Weights of a small GPT-style language model, trained from scratch on English Wikipedia: RMSNorm after each block.
Each number is 500 + 25 x the weight over the matrix's rms, rounded and kept within 0 to 999. Layers, rows and columns count from 0. Numbers have three digits each.

# layer 3 MLP gate, 2752x1024, rms 0.0217, rows 2600-2636, columns 896-1023
440499507490475483525497475494454534528496448443480496528550510531490482498474491438491539487513507505487543498482515458517508478475469489480451522524489493517513525486481513520470453484484479570455481473482466507496480506509507528516492491509495505498533483518493534512492518464508521504475486539473499489531514541467497493493505521431460534506513502508453482501523496520527494484480
536500466480507485522521513518511442431480482432529494509505500459470490480501520499459537522474530496492503453483503466460452478523484539479539499461501499494483534510486539506541474491532507484465512514484500518495473486463505503492472520472536508472502486516512509520478520482512513488435483533535526516509526456522497485519519494503487462490504527480497516498472478517486496501474
486480509501526499480539490500468483453522501493516501499472518513487520467473466448520501511527500489487502495458518487473492489544494498476484557497581520518529490520546485456486496499448504500522530491503470516476507508452492528495488533533459484499484471494510501475497484474435514526497524512497461565503489497524482498494501496524530480487501510531480513473487449519505504497522
522520506468459520524491482501523492473477503505517530482525520492503482476496488448515524507455538493504484526513524502524494518488527469506466484478490477490512536502512513479515513515453464516463475508451535506499501526504485491484501524502505490505514522469532509465500488489475530495500498488507486455484453479487521457482512517535488496531485516500513491489449535532503500525456
492444485517497438478480505487490486519503450494507515527479520461499450528550565509508473514454449486510522478486486475517495495467533479535500445508482467495493504510468504499493473451478489454445499500511504503523532474457515528530498453532454500506538489473502504497498462494488473470493496538484532473524495511513518523525494487529496485505543502507467553489522557494507541521557
538523438499492487495524505500505515519477522469519473509501504488467476478528477501508506482470504503471482479489502456500501463496520524490555453516509494500519491530473532496467497473480504502521483473473531547520509515513482556515499517560548481521556547506508503489527521508507527493540479496482541465492468472526515503517497520487522493516508497454484521477477491475532535535494
473502524491516533440482503447501437474495513476466507477506478517461516488499508503506477464520488470498505509558512494514512474475468459500518513542517471495524504447505474504503483503486472480495495457493513469485493491488474497522477508446508479512467513515531496544516479499494527470496482499519491519492469491493510492464563505484500534487496512462495474502585513546517451512529
475510485491497511480538490504485460490511509466481529532476504479501505479470520539526470521489480517460493526457503478509484492523483490503528520479524512485536499480495479495512497511542506513499507507507503496482474506480476470488493507470469438478510550511490518497496482456468516485472538468517525480506505488532499516541506526508487509438492549492507480481506472530504533496456
495501538520475520478487522524457539537461446496512507494461497489485532521444531445513499504512539526477485500440535511503539485513471544505452514498472512524471520509555493434535500503480475552493507489492489452514518510496491492486505523488491489507574453466504557500491462480518541502519491463492494467503475507517491469513479512499473522507515486481477497493532486485493477484535
547509485508537506479504509522496511512519472496494481537530530508523497502478488511496518496480492487469497532501512495522575529491492481512509475466523512527551525497459472482505505476492522516511501504492517526491456516505453497442498476487468451512518495484505509466500509455531443490501513521494498498490468452506536439535501475491477520477511536568524500492574531519488485532504
515491511515502509513519481530518510456526471500522487547501438468490454523481525483472541490545551498501478484497519463490547508493472496443546506496501499526497532534461540503448541457492495507570487487466507490501482505504500533475491491513492478486575517491531500485495487494512511511524469534469497503506485483516485528505487536530493475480490517511472501491448509487478537545506
473515517473481502503515457505495453504493487489486526532500533529514477484500562510488505500474482466471485513496504464480507515515500516480506500532528539498499497542503492491522541524504492490506490471483521492498464457485485449480487528490484533461510529501553468518507514495498504473499498517545486503499492530513542446488492466520470465513512492515497534456512512493502524553488
482519503482514552446471487509478525429493515499480567537509534524505543502507502545491489488478518473548504461490492493447485540494501451496456489543487494495508545505549518509492507527528491458490517475487470479495525487509511486453493477504463506538526502462543491503523464508519474511483461520513515488515550494548481507545514461471498529542475480443500498531526467514462481480465
505510505501500503492525504440531530489493444497530514517465472501533504527494502548475513484509541530533529484469544518480493514541507454486491571488539521461488555495493520553526515488507479518549472494473466476427512507487495499523551525481490459421506497510525471509483498502449537496489483496493492529471451492491475517535498465496560532467511466449483467488521535480482533563527
504470507495480523501492484506510480481505489476550501512470419513485501501513509479537487512512553500515494517471546518516485448513513546454484479507473484519470493509476475520488553533523520489517499510510511461539492493483491514487490513509494483545523506513511541504500478495509526561513474468491478513502472488516499446474494520502525462498491517517518509464484545500497492491510
502512498493488507517521509474523509511542542502508494481508499471497496433507490514497486510474476478493500521518486475507506456447536518478543468501491537457543507533509481494480540470428509503546523463511483538465458508520486455486506530524499499488484497501503497502515447494491500491521440476543464506540527507515495495496560470527511481476484525494500503468512480458519507526505
495509502497482536476481536494491522542488503469499487517501461540485489495481474466476540512496488541463465525467495479514550465543528452441516505489515541549489499462486457494492536482498503523478488474521492497480520482470515540497484520513529502521491510488503512517490526461478503532476496449514500500542545512507477471497491485497562492525503483512469477475524465533534493511501
538510496497537540505502508478488490469492449477502505512510493535567456479464507485498511473483508504484512498489523524505553506537504513539438509491481527481508476506511510553515465510530495499494495494475530509501475508510526511497542504537506538535535461502509503517520519501498483498500481525482557476507507528505522479474437508468474486552511558529497482515505480489543546482535
507527484506476449509505497479496546504521464496464480479524517499505476470482498488501497502453482509519520486442483461500492468522489499510468467530532486515522523479520501507532505479488478515457474489529492504485509504501484473463478502541473464469473507537519537508524504522483501511504479510530506489526463488540509502531437500495510524513460521520496478479509477540524485512459
475556531459482467497485499550523554516520510488483464495504494486478441520502530499501512499499530541446511496510549494501471486547516514478510502494500481498517493497507533501517451506499504477479478499521501490501488520479498476522515519518500486499498491465492452464532475508531518503507471474530536497525499496509498481496512503564436482523498504493452493524532489473468457509489
478480503482439498511491480469497498522464475470481514512486449482471462492499498485431489470543526484485510448467491511520480518463484504479470491499534477500530491510507474481500490519503514498492521479545478524487520512488524486547482530471517444486494507490523507499533538479501517490514534499522504502520426565478501492535448500459500484504478522476428509501535524485475446484471
483490499501518534475496467432504497528520491530526506486485460511533503451527507488483496476497491475481499486472525435489540518494496473493540491456503488508478457480485504503513475526485539490511463532524509543449473470519482537513493527515513531449522511471532553514518500482519532490499492491486473473531474474511485496498520488504488469493469502487488480493510535528459498501529
484502461524471515525505493495534532535535526525498517537509483469488528510478494555529464498475508524506525488530485506495514486473465481472478536499548456459512518465506528519478524431493504537497464515525520481474504504509489482448476445483502521538507483479496526546516500476515471480500525469462512515524497436495499517503517498532531470477530486495532538465496474510548478538508
498558509533509496475528482525465494508467540489491471499519475467496468519466488512501486511520539468517481499489486515513515447479507483518493477470512509537533465444505496508471510517469512494515509501524521529460479461496483489515506477490463471498516524492493477524524465475492514539452465475541475487479514516502505459528479494472500522536535545505488489483500493506507501531490
477485484507487538490477503505489468523514508502503516481496515473519505454537496552494485509474473512488481494503477457513477488515490536521507509521468536477490474486482462480509453524481515518543477527490481473496537489509515469503542465496498506537503513502495536514551538492495507476482496505512491489511481541485522522537494493470466511520529554481475499538501455468558515460461
499476473500508513476552521488508489486511509474478509508450504503511453523423522503494519515536550427502530492475476488547515443493520490450508512511502600501512476460535486518492442510477476517475507490502487461510498468481476513504514523532481480480510540524489478475496471479497527497500497521522506481548510534514543487509511451506514493508523523509490517475525474493485530492476
474498517502546470506492462502526501469510506487486521509477526517453525455487467525472455502512531498496480479526516526531485466527488491500483523519531539508486464480455477492504516501533523525533509501496491477457454546542477530460512515509528514503483504502523507497471490496538494523445482517505506505511480488543498516503513492516537495511492449495515477513520491513494512527490
514509499469477497486522461455487458536530501497455554515518494513479482495520511473483479493511486500463550503470478518526478499505538478472535506474516511510518466455484531489506476505479538528482481480546506552529513464476506484504495479473495501508522489478481498501486513514520519479518477561540505513527523511499517531509502548489506518476474514503492505477473537515514549518504
457502546492481495493532478537475501525481485509533496511517495494475507499501508514520490518494496463501498482512496525483464474551481520491488489475519457500473472513486510455493475495513531487466462473462464494524490520526519500502478491478476492483482471485530512531488485511518492492496431479487519505499507483519477454463471438468506489519474529492516474533553506556504463478483
498537506508478476527481482474502489507475503445486543521501479513482528487527485487545504506482531475467508495476525456497546490468488505496492457510498531445524507516527536532499493498500494474524493491507522516500504484523468508502512521514513478496505487501530515516488511466470494528483471492471449519535500481513517493530501497504459512485482513470523512479488493535486542463520
513516461523471492534487482504499505539487496483494485519481503528518563511516484510475532499500484488540517527466520514490544532532520487559507503509508499519494485518517461490491529499511513476502496512485481481506548483497510488507514495468425482512534522486510503471547490541512524479531533494476483527471438514530540508510521515534515524483480511493496486496471486497488527486496
510513542482448468451494475496530488507479515474473537510486481528482477493497502461478511495511482504513523512516468494517536503526564508514502473508517551488517517432541542524470500473514486455515476477497518536470509544472487457527477538522472431476484489490534505504472562465508482507460474489490499532478515552497527507489452524536507504473488492472492538482524496499516527479514
522555543471508498469497516524497461544531518493459506498478516523474455510473471534504518483461486505496437487503503459530505513484493507508463478476484493471499536499500517468506487509575527480501481493498477455481562534524495566532477555473522460455467520491530516529505525478535522474478505457543501503527475425479510512508462482496500529456502504459512470469486491506470506520474
487505467481521430506487505493484505524526523494508520487470511499507483476490527501502464489515491545451489477476487480501484515463509487504524524465489532500465498494495540521459488473509465474477491495518497501472505554503482510502471526514487487537518494505564542495473510467484514479483490496516498438471468516539513507513517456473512482470480516465468523466534498526504481505487
459484489485519488477511503536518518490528517505498510490467506490475495529541529477521495498464512465543509483531511509532509500492496518463492543493511499497516522503552504517491517512521540504555502467505510518452493554482496494486502465462469454541491510483489501508521540470482514541515499479518516508500472543516521519497530501515543523505486490526519534522524497490523504518473
508491510490481495511482491487550471472506452494470495491475518517463477514477495502496506506493498515518500498521482533489474517471536496529469490494530491482489466518481454496475472461521533502470475461486474515512502482535469496534523548516507509497523529463514507444502453526477496472488472484501492522475483510503520468512480524498481457478501494492472462492540529520476495492481
519490497527523473490510494521502522505497513507475503469513491494513504505513440504484529494467518530491485541473484511501515525535480518524447507498499466466477491540502492551514471523451505511495502467474461542484492536520506479519504500493512518485538525442511518463535496454453524516520516484511529480449468527494478481471498509446473501497495481531437470488520492500557447475481
# layer 3 MLP up, 2752x1024, rms 0.0221, rows 2600-2635, columns 896-1023
553503506491500462496521466518444470460485535531518505483474462502490480516483498461483465542485498527503499527491527479496516523494493536571483434482516497501482493472511479525506537465448473517512529503456473509539527488503551496508508488524490515463536484493519518518532486474509462546490521454466492466466516486496522474514477466499512450484566507494507482518494535489465494493497
492515491473522487525517504521468502494488479495517493487496511499507489469501531535530506513472508465483481515483544464505523486497540503499525509438481466451468515502484541477502510520524530521526496475527438529501482499494491449481464467443561483508507462479489498459504458506515490513483469529521490472509535493504489504460446475489478471521516508516517516452506496438464487491488
510493518489520481531480461507532543483511494536482541510527456511515542492536489497516502511477491510481510500542537484492490511540522523477530450470501510559500511475535519516461479525501508489512506521487489511493480475487502486548495498502517472483519535515491516504493478469490517517526435512471488511495488467503456489517506540496489527492530504502526524527479497512485471489482
510463504488493486549436468526493492498505500525531549518475491502506489540517510507440541472492465502485490500480485483458550466477501491537501499478475501523552483535485489475542499540466467463511512519531517526464502532474491486538522517523512473497492453538508495425480477481488520510500498448425489510517508531506525519505542554548506519556525505485466550463493524479485497438453
526475498532499500518504539512509523496493484513510512504500488497491530517476487552538520468512482511494519548484456492499525500491465507514547476504485497464495489523530488517544526518558483499471479512485482473447468452558548452474483512472520543472440502564494498490516462521496501521541501458485469509471490522481496498499499496524491463496502447528525493491489513469543459502484
519428504524523489472504472509435450553483470504479430437450485485460519502495496486483526486474505517509519528519469522533500515528472548505440491481498501473519455471489504527454454474496522492507488493449510495519506510489466496508524513492496492548517513510500427469519558498466489477509551487487518481508482476513534523462488527470532521453481465485466498514505499547543530478495
457477536471483475458478459550511504511533462466521481506484498514465483495493480470501474526493480488523510506498486558507493503488536531479516484508498504499509445504512489499500499487512513453507485474518504520475499526510480502461492518489446462451505498498497503513520485513493501495531530506510494478521472526492472501461457529525493441485525518531496524481478496487501483493505
472531465494485491477501514478518457498493455476484456482472512480507494554517514502530530499514479462450513539489531447533481493507452524538498536477507467546489507468496522492502505524506452505468516502517533523483497442501490514541487520480513527512477521466492516517525497489517527493480543465463485476466469528431502510506459562483531474530509493493518507525520465474503496516495
476514525479480525517511487481520516519502552532480475471511518527513496453486509480491461543504484479516451460509485509490442490467532476465454494500473521493524523476507551425495535490515474512501488564469543525532514509496485514505503469484506487474511513504487513507522485498531469540532492501489491514495544485519487488510512510502541485490508515489517447494497500498504515514529
515519489480497506491516506485489506516499499497499503460503493504500522485523468492468504507463533519490462498459517507462508457516481468442470495505407470517504467523489516492448490486490506476515470511502539527471527534502453476508487476474478506530490534518514464490512485518485497470498504492543472458524493511481517505501483490523498518470516477524505531496477490507512517489549
476461489445522474534498517499473548494493502483530495532499521486517521466499482474546508494493571469504503506525504540468514508485508516476493535460476482512521511549466494503483504533470528520532493516509472516528521458471519535511489504470516505528482481540496451499503489528490483466513535490508513529486469525496531485485502543485504467449485512515522509503487521509522518472502
486485501507505479494482551498513499518482491493459503473470489451479521466547481509516495543489488540492541490505506511475479472549511473524468504508482504513472500524446480493497469489516520510487504551486497491493517497471501484538500523532499492454445545473499538553491537551536509502470492486512523476490496561511500441475471510523471505454516496523545510482496501531562481493489
521522488507522542530520535490528531504508535470556500454555499493467548505496474483488445539482504483522514503483490515512474523497535504466503530497484444507521519515475518487519560513469484487493504544517522496493506480486488554493480473503497449464497486462482502517495467516466497523515529513541484519496485477507510475510518458537500499579504479488461471482491492506541484518449
475526488487573520520503470497469487492468504525518468459504473491504476499481483515491452491529542518499568502550493508539531482476525507475525511482523474527483501494461539469505435496449505467514495440537499526517490541479499467496466516514529504516544482529519471491482543492469493508482519495524494518514454484516478478547488478501481495464454485475526515509489526553490523507534
545497506523488479515503502470480505467527468498507521474460492513524442508502531510524511499452515528497510548484471522537491501510510506486475484467481520536515482502534475502498525485494541503488515520493517501529503496490511476535508497490500491498496506505490522473478468527474507503516524507524517534498494503501517513467499509478528497441510493519506517480490480499540501514513
477524503490497452513501526497515513469456494492457507512509513534495520458487485489482476508522509534516533465487487512485458462480500521465498462537505473518455510468530433493438499455520466487461485482502480498508501480470530475486502522537506461476482441518477488479523465495489480501533522469494454520470522511529517494485535492496521521496526515506538495545478518498506487495539
547468481468514482531491466478488489500522464518525493485506483488542496496474471501432540489482535488526464494491455500530557458511467492521485533517468488482492532489490522482520421503504510457468523486443490520513506484475519566477521514516490487480454495494532496497483533491537516485483497476551513482519538489522503493450493529502506516445495512486497457462457529540504504501477
438541486490503489465469510502525505544473486526513529554471529496495504471514508462510523524484485515504559537520482500554469510507497507495504492509506507452471499520508472483481504456500455497541488540503518515496499522470502492480500499495491540495509517490482522524528492491519519484491502511480516499486520553522443532475445510507487490510496508444505498502481477477514492524482
533489477500462497509544502507497487498547520496531483475490563461534511502492477487505503532482499442512524548466479518513485477481516477548515499480498471468492507493493452479502522502475483501480430492517512459537521487504520476478509474509493530486475498495495458530541512518529481489572510518527504514506484499472470489523524505465498501482445490505532486519526534510495494486459
503525494488459511532503503484526512532509463462495469525541476527480474505514474483514518487469468512461494480510482505516526496521531503501484476453502479523528467508483509460559520521502537506455470484515485516528507505513537496479487486493495488454523497512499480488492470476486479534463494470525475482472437520510507457485489527531491518506514538485512495508482479452541489511440
494489522524480477487471497483546489467497529534444497484510465521492491529535466486454516454482468505475494512545521487533529394526489490471417494476506475514496496503495501504497444478495525499536528500529497455490525509515546562524532514545502478487470504532491544560532482449521541518460455474508501498512466480473459481488520477518494497478470538554469475527523485507519492502536
464495502499524516479451484497475479516491522490495486488470513509485524516524511520528495501513485544480489545499519509481483465526504501511483524539444507452489482493492500512533527450543509515501463451465509505544537487476459527519501485460511470499461512507514470531489485486498505491522511467463518483481525522512477497476525481479541527530485490485493517489502470546502486499530
506467499494562498514503533514495491514473455496537477513487487496532515510475476515463537474465476464519478465497499511566491483546486514480462515484499514497473513548486538499459517491504502464507494543457498478541483479464497496536482501469526496499486528528500511480475481529481469488470494517519499509511513531514507516546459510474457478466473498495517517513550503506496443483541
524513490503508532502527519510463476527466510504505521493485497456469511495451511484502518503529530500485500473526542519466480465501506487487513483475485510515473473513490501485508498500506504516542460511509482484472506487510490509512489488531526484503472532510483493497516537499516497515486481510513497473475481450480521444516504508511489507515501529516536533459518487520452498504469
470490493499515490471516514501489480503521477505516526548517494500455500501490482481483485505521527463523487477485511494511543479483495530459495517483502487485509502527513524501507517471524491544499485512557480474498468466522492491485485476517503463482524500524504486445482469529497508502478493512516508509516510510520479485493467524483522490540513498533505513517492486476489490506492
454534501461532509529497497494489508520493507488498483516553536511494512469488500525475491502478497553462495532536542490482519498480493518525479497545467491470483523600458512503491495505489511474537485496522511573501501475510526483449480466480564477543486495477503510572512507525484504510482478494512482531485510462471464444528485479498491476451471467548536458508490481496537500481483
500531506486501480516473464563480506527513511511547528499488531502502529521495518554419534532484484479523487500478505506510524510500495509513503498525523497492513526454469528480538495487481483509520493489505472474528517562497542496464524468503513492502482483481509557526474472488561506479487504483495551533456516498485471440498490482525488510504493428504496510500531484488445525521480
499506513462539478465491550451452489541469450507538501470462518501480445442511474456520427510510492486524501514545496482526516501546456493475492484455499450556520494537505533498470526511473479471490525458525466497544516502489498514512462510502534528499459475463527459491463486509483503508483484517479474474496461542470495488494513485535491517517460485504519511442499455544522493501514
494505518514484494515517464500475496544468532502525532493535489549462478512508521477473487511464491504521516508475498520475490472515505499497515503490499473528519463505535503478485506494496552489498480503459490466508477533505543503514498491466525502527488510498479499508453489490483506516480472500510486529512534507499502481493478458487509515555476540524499464540507477551503492515472
501497523512458507491488470489458484492528465495531520515526514513477501428541489537524464513508458527495505492454522530506518488507487488498547506498496513501525526446511495519526517507522508498501517489491500523498456569493567476481537475485487492469446527507516489529502480485524504510506506500552464490494512511507492482495508517497474492553505506478482497474511516463505472512500
488496508467493483475509502493459503508526509479480484489490493525504527508479482496457517500497502483527502472511486493444462522498497462480482537476511503477487510523475499447519477522492506502520529469497473490553514512531509548524514534513513477485537523519498514495463519534496517501513449474462518455492485505515503486543516502529504484460501481498530503486519477532533503514484
551463505479511531481458512492490533460462492471532511485501486479480522493521478520514493479520490549516470522502506531532481497523482491498526552487516458534477510474485489478550470514495469517495475458526492443525483542492489484490520497505515492481487491532497517489538480511496482500502498557519529457496493453484495489461521514478471473486503507532487503508481452492519491459504
493481497525543463520489472474486529557527518516495504536491497507484496500531517534523485479517504506528545489507481529486483480465543485512487500464503500458508510499473480511499507468506534515526512529507551538451499519505520484460508471538515510519540495493489503487527476481469510474519529504487470478496507511493484508516540478493541473503546482490488481512474561492493496482521
525485400483525417525489483519536491521541508537460519464512501544521464477530516513510485493504483501493486506479528491512495542509483513518489510494501498476483512486527491520460470474524450468503490500517498466487486530488468498507473510468491521521525488564540514493480511518513479502493485533471526490469496535538526480522470473518498493512497520503505519518517479547466509494480
514512519462515508457522500502489499515520494490478497465485495461514471515495487484489521487497523517500515468490459478479471457484502481499490491526514449487475500523509526506460482481525525482484467521509521464511524522475539496485526488490534478491461502465504505497507485460479475535507453495480485455515547486507548482480444486511499487470516505515561502512503520452494524505502
475484549536493436502506535531510503505489472468510504502528502474537550533498537541499499536514481504527456482467490485508511539493551495501489484473494512500483529487513456512506484504490504513488519509481494493467472495472415525533470465497523503526486477517491550495476547513470492489496494516516485499493535445496488509480500485463526496520490538495511566519466484502500525518476
# layer 3 MLP down (transposed), 2752x1024, rms 0.0192, rows 2600-2635, columns 896-1023
495511470553469499500546511512490484541489499510530495490481496476477556488497503478473462494558547492498508512546479518474476485472434511487483485493505514470507486474542528489482505453498530486471504530512520484501517464518496503543528479483541460521505550507506511469478512538440501486537506461513517489557552504518505521498462491478546538474508516488496481496510451510533484430496
530517520480483494491524494475528502500515514478503514508559542523487447558490476449497483519510466544547496486496519529502502534528453519506494468509496499503507468504495505518490479535471486501458492482474488509508536568480523520534522528469480553474437466506522525485559492516463519508533507481471543487478465500490517543519526495481468504498536493503477496467517489514516517497480
477494523497490487473484512534510486502442504473534494507509477522529485517551536516479495507466495519463497501489503507442500515505505484505500450488517514510497433486485495510498479469541496493525501481494521483535525509495498519469500492492517461477500488490450506462517502516456440520511531557526553506510458458496477493473487509563533521467520486490467498523505480460485473489474
477526488487489534502479532486463477471505506504482489555488524583520534525465498500505502498494516511499477475491519558525475481557496509508477483502492522493518521520483523520531507503506528510499495480523512477481529520485515482477483515518475530487501517516494553476464509530471484503493494539493509511554553500463484531533502515539504488521496489516496475531471440492477536483534
531523498495518503538538501484539541525488523495512488476503483502487480502481526452485509499502545532509510477521535464523544478505478493506481479482485497510512501497486459494470504490500540481515512495466530529483495541473464530566524495508482515516539485490470464461506537527548509481454488501522491468480488464508524531477481512502500533553507498470499513483517487532483467489525
525470482478484492529470488495493489516497488499520529483501496532484514509517477490526478504475471510499531463507524476487496453505521512513497489457492494452540520531504535523513546561509506538498538516556490521472526511531484478505508495473483541491507462466473497516498495476474531489516479511506516412534535492492517481495533529529478500481501518502497525491528482500493507519459
511463509509523523500512487485529476486483490543488505539453496482519520439481508518510497467498488550496528541500496509536501491500535479513484502497528528510491481505481480489513483436465472514456498502506527485477490459525492494489507485507465461537530487479559521494519508507516493497493534522506501485502486464474479507576467455491469473512541530530503537521459478494483498494498
500529507529522465494492533527506492496501479532505480504485510492516494501491500526493535481527482491452467484505546510475552491490480508485500479500520486509533498529542476494488564510533549510523466530495488536545500432548538502483508534505548547510511483465513514476480522494516463548533502458466492531510495514500504453503494521534479492494504465502498499493502503510506505529507
556474497530552494471479505529455501503502501466482463483499469520520496504505525485517472503488503477490498484470494513511506479536493490498512514482542496545482476496536521448469521504521482480539490526518551545497427530502485508499457500463478489518510542487524489497529503492547515557504502518517482508504458505568484509525528543461457498500484517502490511510482487479465473520510
515516479458514463522469538503546455507477484504497474513483493547518440478493446506463523494505513493495505473507519556491495484520495496500501527531467509493530502489490508500474526495488474527472520504492537538522553475488466508521533470486513529438515484518501518480521543494489495532494506535529491515512494528498511512500498511496504495546474486484508559518529505516497551516490
481467507492501547477511565485557512548556505549522467531495512490480539516530473509491492536484483499481537510526500477479505524491515478489451482499488535483497515481531474461511534549455542505502507508479470493490500480509496549506551449531494518496495458518501521536501515497463491465484513536489480493505448505535477518487556498529474477458486504492494512513515497495496518526494
478486521524445528507511526510497460523521493512496475507505481502507513484462494488473514498520505541518527474461506509466480518495546510475511520481522472511494511524452493503469516513472515491497485514495515503472483479489503475488514515481519495488558509487509469452476564489528527451472495517492456521527486472496504495504496540474456487529511510460520460474525486463468541464472
496520506537520523480509490475487539504502472504512437482455516521547461481519498497513515478483500550482544501452540457518537514500509503492500485501539527530501509559525514480536483482481559504496476470543489457451496518447488490513534503488480478503468465524498457486557504477499457489500471455524494516462490485517505467493518517486471502506470489502477487444511538526491493523459
499433481469465513506457456524499447481493503499492507520471486487456437530532468452502496486504523463503479482488495531503460532514489522549491515498572470482484516508477522556526510500523483495490487541462472526498510527472464525490488548492496476524527508510507519509489509491445517458547527480522478533475529463520481529459496523448536504496491477507473504504483545514494482546513
505509485517503503517494534510501500548499503497509510468494526532481508496477510522469511502531540488479498488521504525520519551480509493472504506495533506515478460486506491481490526526502498527518509502499467539529461452511457488491457519503492486501518498501553508497494506459468483495488502500459519518497509505496463483514475546520519514496451518510502535511519492489533507518502
492516505499513461492502467477484459527513528508494486497519518533478496519519504559490497503545526490547536519504518474462473542546494536486474498492441455504452482517531497506464521507509499507480505513476503476514526481472523492512514507498507463493502513520536527502490554480484510471497537520500481522488550497514503511523454469517500489446495473497517471533477508513496498475551
430459510491522515493475516468538503502496471522428535449507466509557465527538458488527522530493483490465520519496501551539476470512497532499502492486539511512522504538495538452487495460496468493505497513511494520507486516466482485453497517524492462513523498468491533511514469466451527508482493497501476513555523514488507512483480520469510521521502511535532481490440469515469504532468
522510490517479513527497468508530503455550494471541501522461466487516506447480508453468529503478479489520517499484476506501504478557456502462485521433468477538499447510542482501488536483495493488508497529511516534501489478517499507500542502493523458504497485484485508476551461508524510506529476495541476509479497510480540505515506483490531504480479490517507522485467545487529490468504
531471518475531490539551538500503504526503416520537456450459529430466520521436496526502495500475523497533524521524526480475494524471484514464497489498520513507572466500530466487508502496455536525501479486542524499515486474470507568497496482514466538507534506467493515509464536489515514509451489433494467538530501456494477452492453500498495468523500462488494519457491509482501508524518
505468504519520520514505486470525526496464504515519482479491460518518551482481517480496488485507505501539506474518513487488501505499488502486536503502469564497482513459471497480474515493500499503542538495481494555478493484497550524494495485518510535539486493461531531532497523537497518480496453537474494505497520492534500569469503484468542500462481518480492472472482509525492514516533
445474470519479484471506462470491520507523498510485455553497460479477475461512480545517480504541515513491489534471500465544515454509481477542466507516496486496494483557534556557550494495508516476491461536487517514509479567476475541441512498488505479462452520504486511520472515491501532498505495485509496507468517501492502522481536470493500448477504539558489450499504507476457464474494
504486444527517516493507476524496488528470507491466513461474501524491489499491464497497497465434483487484477453468491502467511484494500493492513497499527469485490532507506528489528534525535468534499505464524487423507548477544469499480434508455477532495462495486495528503505451470462508543459498485498528482510493534525509497487505493524501484523459516442513481544542518520538502515509
491493501505490527514460465477496493452514532510512490525476492525485458529528516530481539529507473501485535478493477464466482483533482502530535483557506517537571532515509522492510473507498476485529494490488523505477522481450457509537537508574475523525480456495500535502498521519536520531521523525500523462516481531537474511502488473513475545526518500533450544528467551529523528496511
479505470472510461517501497513483526512572504499549519522514506466515496512476515503509478521497493525510510501530521474486507491476483513480500472475494500522465447534488505486505499507514469480504490518455536472492479522491543509492489476471502506509536516495459497456482502512562514500489479502487485544490482485467534493504481485481482485515539508524530544503497518503491501513485
491512469530497509487482462497503513518482533499496512485518526516465507496495485528467513503493520516493498528449491515472495542534492471484503476458481495503484498475475444523479469537504531491503441450457512516522513489463528528539561489502501515497512521479502525525502545517497524480500486479507490495490516472480495467513504502507520495451496499502455538463479505485543528494490
511478537506443547475467513489512469517418505487492516494503450538482512507527475497505527530481484506480506504486484523521464486479517485519494495488498488492527497511518516484516522463475525475534495535490487472495468513491453519513492536506483493456508504490523503484476485453469512533506530497485533470512508526469490515479528528514473509487517495493499452520488488501463498511483
453551498457466513526505537490452501533490502516477461533458526509484510456465468521521503454494502506505483497488496489477498491476507506490503426514497505513461491498529486464491499503492503501462520535537517485508528492550501502520517526544515507477503488469509453492487514514490480511486485470466515481500495491474506475529492491536530516510473508519556470502502476470515529510525
516512500441504506485498464490526530522522499539505539492496466490506516497528519500491460485508519529496511515443461462476462524536442484493485518474537481533497513520496538500520488443528475515465524499495473478530516484533495506515478471482493501480541512456472505485526498512494495491513533472476501509499525493473463507505520496502497518520508477458514505496535520529504473498457
521516454495517494497515513468431535519506472516529463507519502488517525472439510487545523513464491508487495522467507494488491496522499526499498505536567521534471473501498509491510528534507489471511475496494487526487498549467511448514490496478538548514489515472458472506478512504531525467535506508482498531492489504503462484491466505472516505507464516523505501481524503496532487520518
528520485498512488559455485519510483485475478467523512464487486470474503503546537496505509561487494475478499478535489554478517502508509547497557520458520514515518473467474480495521489518478487447513496499474497499519517504501519530484484461516494518501500483514501517488517510511474459496504535448499497492505498501511539518527520476526486528531510525466499471499507478462474474517493
486486522495456521517511483480484468513491497507505535500501507450510468505487453488467523484459494488501471513492466508494489482475528501487478544485548493531492487509472529505498494483507479531477502501508487495473470520519485492505493485512494493498510461510514483514491463503483531502490496452547514479454499503525490456533544489497469531519524476521501520523548505496459497506477
523489491498464444484462436517517480482444500477509501514433490506553475537520521501495501551489495516518511487526508476541514481499478527511501508506490498521483485512499519534536525540468458495525507480497549526474521490565500460528510530529483459509514540463507533493519481497531510493486487474469483548509525516525569500491534501520501493538499475490516491431498505508519515477477
502488521473499535460484511526461484480479495501519540543474532488585503470504518509533456494503472494467470443453534484493482516524525503504518510514505520521508464540532484522497522485531507484486483489480561507519512485509511491528506551541457481414485533457488503520448506478530542490521487478556505517536523522452469507521517457521513473494500537503485517483483504543513508466476
535522494486496490472478493539483472506519492499510517512485452522559485529515467510525472482493522477550504483493557520536509503491506492501498481535509493508556493467494471503468464477554487540475460504453507489477502521475524489533502486533488527491488499514460454491523548517512478500508505509496508451493540491503470486525515523500516515486506516545512508504506486437484520474462
477500527454514491504510498506546486522515462495452517489472495493543481489483479509546446455521569485455496470510477559528432524515542525470512530512504485512474540485489475500475485514503524491457511501500543484515509471478463514518488469524491516505494545524512496460518462517507493499472508477525501518516541472544495549521492473464557527545488529518479472540518457482507513514510
474517498485471481443494512508533495555466484499467512458421536515453519523480517519506476461489519488519479451468475465505502484523453489514465460474492528496477497487482487530513501512453453520513517459471476523435498506512495529535508507476506535482495489490512543522467524486510539539475500505520509504505491525484480443516478500517485487488542504470501491457481502512500531511485